From a checkpoint of a small transformer trained on Wikipedia.
Size: 24 layers, width 160, 5 heads of 32, MLP 640 GELU, vocabulary 2048, 7.72M parameters.
Architecture: LayerNorm before each block, no position embeddings, no biases in attention or MLP, tied embeddings, ALiBi.
Training: a variant of SOAP for these matrices, 491M tokens, 8117 steps.
Each number is 128 + 32 x the weight over the matrix's rms, rounded and kept within 0 to 255. Layers, rows and columns count from 0. Numbers have three digits each.

# down: layer 10 MLP down (transposed), 640x160, rms 0.262, rows 614-639, columns 0-159
# up: layer 10 MLP up, 640x160, rms 0.26, rows 615-639, columns 0-159
down614:158088144060143131122137082137132151126109153093111137129174173139113121140084150151154159129159147198139096127185143126103115087159105103159124108123132169116167106094134171130148120117140116144105145077135139114146159110124113160134153079107147157090115103121119118129169179123129136107124132164173106126176200139108139099123065139090144182131114128156128105118099082121115162086155091070190196143105160083144114232124099107171149165162100100124172141124105101140138093126093093
up615:111103108147111185128128133136080101179125094142142191101134138167123122121159166128146097072097171114135125119098047097146101100181129144146109086151090144117102110132057078150138102145083141137046059108117111154172105118203134094137158123133141123128148142104100151102148150085078124110132130155144137084117168189165212083119124134155097110081143082113134144136115193070117127090138144149120078111146129089138119178097184091177102141143086114116134114078108155074106127123147086
down615:096096163101167114156125172074149135138137139142084095176133142073101117103148113107132170161165100103150147103129155154092175132059143088119083146140117120146177168096171148075113122101144065118164169113134134146049122140084160161108148126159151126124145092120099096150114071147167099162103096171103083135094071085090096138102121126084103111111061132108121150105154122165163093094133093099161146152117155151120126110170095185082095156127126104185135180207115165132114161136108134
up616:140149099153164129090206112136139143073075166109131126150130140090099130106158129142148144138113142102162154129156085144110085118130092161116106187200097152153148116173139125127132139118150094169065155134150117116112113092117160095130146177089128126140172129166141152135133105172171116154105140084123156153091066158134129110117152169141148112105095072083179126131140035126130148103172070128046130088082187123111151157152107124103123118166128110040134161103139128057127160179098144
down616:166146111104135116102146124161109118148114127132127127137128154099118088148145169094119156115171121146103113154180096099135188115100153077140137059118122088090148160146115144139065186133126142133166107163098165121158134126161182171108154140125116109065102084117054057084178141046142140188156119174147067089158150091158196140165140108100155134127132150128140198092087092108190116079178162164163094113109122123183141062146089144157181118113139136140071058085175120102107212092111154
up617:137116040099112145144033072041147121142064087174117153138090090174125088117084088058158156096080165132124094121110155129117111200168129085145135132130094130151132136106151088187080150109134142114114186117103190165135145131142161206077219082130189082117100048121167221133196095120093101125116101128117153112066104146097183115113134192049095114141135162121180146180146096100102179142137124115130089206150141114121051109132168161146109109101187074154143140074135158193122124171140097
down617:120141112067130146131128121154129132144103107178175159203120119165087120167151193190122101127083206101150110173116138096103138222134126092105146103099131066114096082052058133106118068153184159119110113072102111117101077115089079045114181160112164084090045125162119153108158133177185115070160079134103123106140126103117147067136160106078099073145073118175067094131095090095148145119121145130161116149175101111055119117165126079156142107101130158164047146165167135141129099095106147
up618:088148129135177149131091146086108124104114085128120110137158117081128105116122131124049151057142130175155137202106106055152139090175128121122108120142106147153097148119182124129104162127141135160124148158072158106112103179113143094157140150182072108147154108152143108156141108166122179135166089110117141126120110152163107155117101154127096168155092101104198179170118084076136136111132155077124107121115144132088099085124144113093108179116101131082118167121133146146168138210150160
down618:138148128093099135102171077116106170128109137143113080123092173094128147133104161092157122132159161146106110158136166139139131101179099145159143111105083057109191116122159209112178129118170191169145077097193173129144143092190103114099153145103133106103092156140131139132134136118087147100110206112095057063127121110125144088074148160072097096124107135127068112115066129130126145111082151152113145093135132141106153163110053125100123085123169173106154143101157112208102156073116129
up619:084133132179165149116071119127117109117106134156142103125120140044092118140131137137122123127128154146084082112081174123122161112196119191218081161203103122101101136167129127121116109150093170123135116154131096086161127073061111129129142180116113080087107102177190159134156121179133082089129045138109138135114103130108150121084135192102143190140112129157101149044099078139156198143160207146159183139073104158111142129110148152116122072098108091097118083121152089095119119175106104
down619:188163135163191133101150122084126105141098118066161096169093140057108074111163125100221180152138170099119151060150155176112085159181151145073164127091154099163109170144103124086191133147148104104129108069183144156123122167143067123191097116124141145144092149179121113176078159153131110171125106150087080145134133131089058118151150144090110163123109137114149126088170112159098079102074088140165129107081147132125122138101117168121231138116131136167148210133126165157046093077135150
up620:096082147116129111158090112140149175159098118173136120151137076153163124085161040215138142136140114132095181179096178108100142122071087140163139148123144116156111069100132160165129127121134120105095110128136148183088158110086129190162092138189129093055156104157078130197149116166110074113085158123173085137162138151178078104146098049141096097139080105094128127097144079073167077124105109081150123122179162120169146129116092107158137132102078128187167147129144175149143094186149146
down620:132093113128127126115149123123114120088109086105157122099147101122105091134131128138128114161156121153173112166124110101171118164166123113147168143102045159128090124119076100132108116117135164186100129143162136115075101112118089129153107149125084146206084094076125131122170115151131178131133086119164170071113139133075201152149112155133153170183165127106146156101150171150114088102090098137140136116100072166096138168109142121109145101061157082063142087127136152109075100097191160
up621:132111093201166149136156105142100138171193135146195146078114097098137094117129151153120129146118136101134076132114125165136094129135105132122106114146109130166086135163106141142106121129075132177152141127186126132164146139132138028147160145144083156137105134157135089117109111150125107120107135067180129173113144210150174126114082109149106139084090161167140111100127171125107119102126042130140152146135151084137073061166152105137137174130177163111134150089120167151111198104150140
down621:164151099071137100132144115124134102035100116164054086185165188146145106167122136150108131131153092072117166149141104133154078089159163113143159174089124125140152133087103141164114153102131088132127113127038124150077165103106146122145148162087138084173147140123089200097131132147177169125151123156125141146162172087124103161171131128172075124176136141128134089138120175159219107142111159153128117089137119170145168133099059115147171111159081097103136103172114130142154114177119157
up622:108156109074137158145146145114122119113108159089199148137126159148112168115070084065096147184100150137134163147107147154115083188196170106151120156109097093135088145106142167108128171189152135170122128141108102163078132077127108140166108153119117077104107050147111222138099089149197108100082126143171124094100091125121117076116106139148107103149128133096102167163095077098160098094100129083183128090112103107171108134091130098120180171168176150108125035132152138168135112134129148
down622:194102144193159174130090113161167111140178133123099140054090113070147184137113117170142111096148092123084159081178108105153146114181111089122086132128131140083092142096107100147140105136124137167137124118124078080114118143116106151073128144089179196106168217198107071160114121143138126161179106093095126151141100135133106115140116174133173083086174146118177098185154147154074167135138139098104117145121165156127162169112117097113068096101115133162207157067126089088102116169122103
up623:094122123142097111193121065156180160147053114057166146076117120160189093119093092148144098117133109156139092186192148192194076156144134146153132096083074103090098134163094135114091092094173181106156142153110072166131125069116147148139189056094146140127134119175128045135084058171092074151082178152183143129130140186064107084085175110164135093120020137158100132120162122130053096151086116110144088156131099131129125121077118147074115108110190136132121189116076179113169085111101208
down623:142145153132148142125113182135084204125225064108140085161068131082183136220145102141118144146113185112141137124062177105123197090147086135030074155068108130107109154124129069127131132156104133181135151070171207108091152168110115099084126132142171109143076125204125128068088179090077138064177108137145200126150105125118193162113100121138148194115150150161090181219177194079119131103100094093133108136105075170119102128116114183133123160112140073146144106068118068102094113127125139
up624:134142102112139147121128159167137098116094088147100172121092148074131175156123217134112095091113069183097153058153135090141165160125108161144077087099173166143129158135100123121121186138072110169109117135151161070121125142114176160088140174178133174081176073090078089125172160112149147164126162139144107176128121133123130128126157124141138152128120121111132133166161087082095113044100092060123119154134120090092164089185156115126106152064118121108123121120151148104115119153172083
down624:101111146150117127140121099103092166165182112077064126209146102122078162097060142103168163132130153121131131166182152101099129115164142099143172165130095118128196062108178132147107162071174137080146138154122154125092122180103139156122128102185170097138103138153181198125090093150125134156131178162087133102122100067139133133136080161077118091126103091156136134125107169110112130157088155138106156152173068117170109148124109162081092109114115162102112113153146047185112149106112154
up625:096091105179128157155170153094118148086115122099116136149144165083142080144077137125154104109122078174113119111134132099171046155135100180092131178071081114142058125143099156156139121164139109140108073169194100124142112112144131145146186143054140150187148117122117141144170081123159057092094113165125100116188132133094168161150101127130144166086062137116146169150163182096143120097130045143137169128140144156165080140063130106108140096082170214159073092199095157129135123103126111
down625:174158086121139144150059112106113126130100132080136068141156127106161190138158143120149106156173177151101153169133150157140154132142135091141106140136187096127175160076191136117123156125138120115163154091093138138131135095123116141116032130175082133066072132107135132128092103135080134142156150099119155125070164088164072088156101135168157109198158132191143107146139084142140138134100148106095105118123171139099129121166100099119082148138122120160201133116168093131095126140102144
up626:070093069129123122098104172162126124140149061102153099176150142110086092116156127219134149106150139141165137197101092133129172050169152147099134169131086197101117157058065132161081171119116127125140107133086185122115117141154116108166100148171133111094143094105116155113172050092143137183104136124200092181070134176127120171146197125108135130113135111132130203190126106119149119076087141167116106168136152167124130107128156135158131147110145111148100123132121130161172125161132118
down626:157141174109137148167168123104112124150158149126077139069064131134153123102119100103161117116104110136146140063156138119170114150092162111158093077139152097138090153165104131116156114098126144140102151151173047110147122138167151192112091125115098176135134169190188066144095135153134098083125152138105121099156161084103114126126075126147161151113118139127128127069124139153187154107124082117132148083106111143113130145164143099093111146096102160065145183151119124129158089118132156
up627:158102134100154147188113121127122162100114127090118172188161123146175133101140095195154088094176177172081084203148180116169086150107098089127151139094163095097110101123090124157091100192134155169138122068093094147129147119155052126133121121136121119054096141094107098098146122158103098142098121133106098158105151169066176114125157100175122111152146170145127061094106103142170134153119185109124129138118120150133104094118154099131106121122167137141135187069121110143124102147103133
down627:093107147158131134106063117107150166150151100108100137175150179115123176159181149111165167180132172125138128109102160091117129135170141207126149146118066169141109173138106135112139101099137094139181159140169122146078170178122191169125140180170110138178172136135184125086032114136119213101121115132144110179144092130064126184160104103090092094157118101067128160114069186121143190158153100155099147146105139104115121121107067163138108055123119128110112083252161137156131085088129142
up628:109136195101117096127053140079151140158134125125138176144192108091140058107112124103113144161088138192094147115146084084157096174113144154134129125125153130141130099200113092126135103117104072173130133133108202121131129135171085139142112138073137217129159116176142105171123122101179158194125119062159146093109156092141103087116110093114121183109111050151101084102116162158119142137120158140105135103163111128099095163116159114069122141165125111119114156130116175182125152125068075
down628:156151150117077105158153123127058148115150151156070076168136068100120164124110115093114136135165171048156114168164152109116113128142173105195154071129141173090074126110060082168153122121145141115140159131144135074139120098127068142069146178159141055096156109144071057111089097110174145105130088085141141132105137125134117138159179154112093166103179137122105117113072050138098155137130089144148087127130168113163113142087125129113139124164155105107142143118129106072155065157124170
up629:113123092133067072105106187155107115183068150099113128121122079101156113121142143105088133185183169127111162087143134078107172133161125122122116164149137139134159168197110153132122069141147067112083105108131112160115154148170153184090117003111112089077128040181097170189123152134170142128143155116089175129085143108128117097137102153110145060105125101131097155126135149071167129108106154175120145057144086136152171130104151090181121152101122118112139212155091120146101210117140135
down629:106141146146168154136124075149126076113135064130165153151109157132121111137163144153114132061107091097155105163143177114090139143086126059100110126164154139125149127091127171108118152176083181110095110162120126174102097113092128073139095187108182156097164169082135089151161139148145108126101156118125094127217127154129143092095178121127150163159153126125113084098148153084140132100147126109098157181120162121083193091107074150107100158165082087137124098128131146116105096169095119
up630:165181136120120136091148142092057184125136138147136140194098153170133142056116138113135148096106150117151120091120157102091118106128166144097160120149147123160151178171128104135105115123124171146157117120140078125130158127098147097065114138151105155176082137141094076136142117136070107081137168180108108150177156087123151201168167109128103103189069159120140107122107107111138124111149172076095126144119099084153076080122115091094134119112154159164097139095197124077114109128117109
down630:180125088134123127139119086103103129165154101099117131115145149178120134138136084127090152143167101080152119140107115104162125183121154065132133127162148092151142075149159168101107179068148109111143125100125166095166175109144158113070081127126123155130161068098087126072110163210119131126112171121136138125193136185101129153160103154140138173104164131152122143128175127177122094123134157154162088087114110145061131084110117152138059121101193134167131105166127099138141115110082172
up631:149166051127180106131091126137129135108138145119173146134093161115147088111136147158056118099104161137165133138108110153152106110117132152154104160164089054087168154127168120182160127068113168110109092164122090067139115122094095118170129138135152130156101159117128148155129148096111149114082113147151142100158124112169119112131150213135135155123179128173068095100137119132141108149201063139142097152151097111086148143168165145112153061102160104175134152127090157102083130133098174
down631:124131127147112093123126112161152118094167203086151154193134120130091149200132125090156147099126124107125170175128118128128100174163121102120080113104133102122075092105091096140170218171188118076109185182149103158160118102176168093145181133089084080092160146041080145140113207111137147147176148135125085090119128169131094183106118096096130110141127117172134142082161142152133114148099127120070131111104125115103139099131122096119101150135141152071133150114117124067135112145115139
up632:092133147172170078164190112116082139104177099113093134081190135150209115137165162166191069136171142111175077159146093131136114128255119101128165131051065098110073108123116088157157136150049088139100131112134139107132146134113116146175145132097113136149144115168121125100172129139129102084162143101154094115067114138195174131128143150168078188131152166122077090067113186134076112140145095140080140095156131144134167118134133144176093159143119116098194111165173095109126100105136102
down632:177113106056104049104104138110129091136105175107117062139123132131113166146116161130101215123075147152095171084110097133116183166098141212169091145144171146161188133144125122180133110114183111144096170103092120114169170109137180105131126100140191153094124128126125113138154135070071122171163136191105097146199081100121169136079143156147132206178137130114116128124076139133133148164184120185127128134122139103144136099125088084187129135110144109125124143060153117140111109117175076
up633:115154141134110057109170109162076112132112107150088079131089063163136158176147105032166116142154146131177156103142100129161120181173120096182145150172168105132140061194133142167110130137081129134090116158172155072128102145091159165084093150154085133131134140173116126070090126173165177100151107127154142090128182127115112125073083127153163134107139136149130125148135146127070079165103170163131141074139115131093132131062153142149103111099169087141066109158095134098092147114067141
down633:115130069157132145042171105144109087171101122088178091163119137091192187158072121094113095158080175117154097124201138144183093231111108173119127143127105143115177153142134204104119069112027125144077131167143158172067117155113128136154205117094131108116093118089176128117158056134144155126124180093073149121141142176091146113122080180087152143141113149142111094108143083096143132151143176156121114175086168063163122104138111112205154129098090180123134105145127153126097123112122058
up634:156118127131142049112144136132129193183145088130147141095140188074087154142092128099122078107113111152068166090164119175092084154209114111116104187123119116119151133081172110155139093129149119139177107125124167129126107118104140178099169125133188114152083060125122173207154142146151146172143147156126136153107082080124069089109118113141145100142105109099046096107149101123135130158134174120121138185116159194110152119148191182078142095100155149043155109175117165155144123142130166
down634:085135093132170161147131086153132121138107151128120095149104119108134082067140100102132201168080149144088118142113106103135213108105148074152150133130153121152112124150126075120170125161123121147164147122175085139128112184173163125142113089144075185053134137186120114106130154157066131081130146150158122099129134122140087126159138136150135174138098160163192146101126130099135140138105119106131148075184142134157105129166122082168211108218149133159128176140175156067075145121120102
up635:168149191061168125131167174149137168170103039166135100132122097129126146143098167137134119122144166147137087113078020140109127154072183174164169102142138091155167053088080144075130124175060117166124172191104069173170106061172111121135175198111140139119106124120091146142106112114146136170130101018092118173149142131131135175140075181148097115101159106082121197086165118097151137167165128135152123080092139165173111150149147140119108077170144163094077169091084145137108133123131173
down635:143147128147099150124103027073103118148150169105123128142146167149106159154169130112098110120095126131147152095101139091100166166165133099172120096157181119117115114139148115156136109130191092119153151113120099078178175180114130138117111129185143133132151131114104081166197108172151153094126109180073142142104151126136084096134142104176109128139159110101143077149120112097148114145175100092136113158099131140172125126129144121130134181166126175160102150145165204101118068177135106
up636:136093123138141122097107153116073194162109130126111154135119085067194128076118175123063114056169133134142110126107145121138121155093142100152157103148129116122110077152178137148133059145132110126146098088130143095130158175068127091129086133182127153103147158118103139117066135160188087134131129124168076129163099109149098119099065090128114150088187181128121078130139183176179138110120131151158138105143118096141131108085106200146074082151079127156097163145141147136058071119146107
down636:143183110073099182112112100092203131073172121122159100125142148133086126192167052129101105184124138123101183140134127146111103093123118125106117138131166184177149121122145163111159118100127137082117100139154118151080107086152143144084105136119114165143120116107125126160160106151158167087130128095182146103094137119114110076092129071172154132132119111118138148210121101114091101115152095094134119132163106163153144146117148095112159169119196103115186113121140115121131147115127112
up637:118103106120081143119151129127131095144128090084087141102086134164111169127137137147113100166106145130181149177089130135153123132160123086051141199146116134116180165101147109073092154101121151112138171114090114097094136137143176120135085109143143138115061141107159127164077143062128108118103097061148123079093132070108186054094183135094138115140148144042176136128109121119119119171134164154110093105127109131109140142136197109111140176152125191143158123136091156156143183172133095
down637:133155124166127140157125178114130114132175113120108152131120140105129141109114174134152119077165187145117053122181096175056133147142113088136101178112159123093164148148087094162125109130105172121116056131072061159098120116111161207161099104135073142128074149147135124154145123145153172123084159078122139216127144163130074184130045096173092168115146133212124157083127090158149123099171125081129089170098146090091141114160193153101200124180197113118139087172129085108176109141084129
up638:178190166131127108103143092112123071156168116181151143129086092163119116157119175103156147149116132150168163144084108099066085113112147117089111061096125107114083069173100110150148105172125112145124087054149108117149127140054149177114099107077048122193137102087094129183144145079101139095142148135111098116106148098168123081113195166185210133148145127119077124157152131128137164204133122106092141128129159157155185146177127131152198106097192093112128187165139119148093130125162130
down638:156123129166133198138176090050145089157093108190125130141094118074152096084209176107144131091144164140077089134143090195130144146131109092165183139144137060169122166106165170078164151119129164111083128193090094170167164131169125128115097117100060132112084104192125145143124193125138147165169072077151124112149107176113143127139140154158137118169137138145102154164085113089132064186169153173082042145140119124055126068066130159157114149157147151084126140150185183126164149120089167
up639:136156173185156089191126104139153126063139112122159068038175107171092124114176119178158166130116081166092141083112154129121118118144149041133101132162129151121090154122110137086186133097137106109101120141145128153096144080145109125188133102175126110160096142122124122185179122131140151159130109101080095128119151157150123105110117149115190108115156092166160103106166085154108127138124074127166128138142141144128117101122206106168073109123171213071137147078138152134108165195085135
down639:124158123083121100070168117106103146127128121124128106134127162135141147177139111141139154083060174065089087139115115170108153077129071076123182147177110155140220139043127141133123081178143135192182152174138140122154122133124086133132138129111133118159175151178135149159114025098117142098125108150143159106081183144109131094100131088142121147132114148098081153178099078133179106141086155168170141125103130089061185115153109133122142103107126107106147076130095188138136122113100110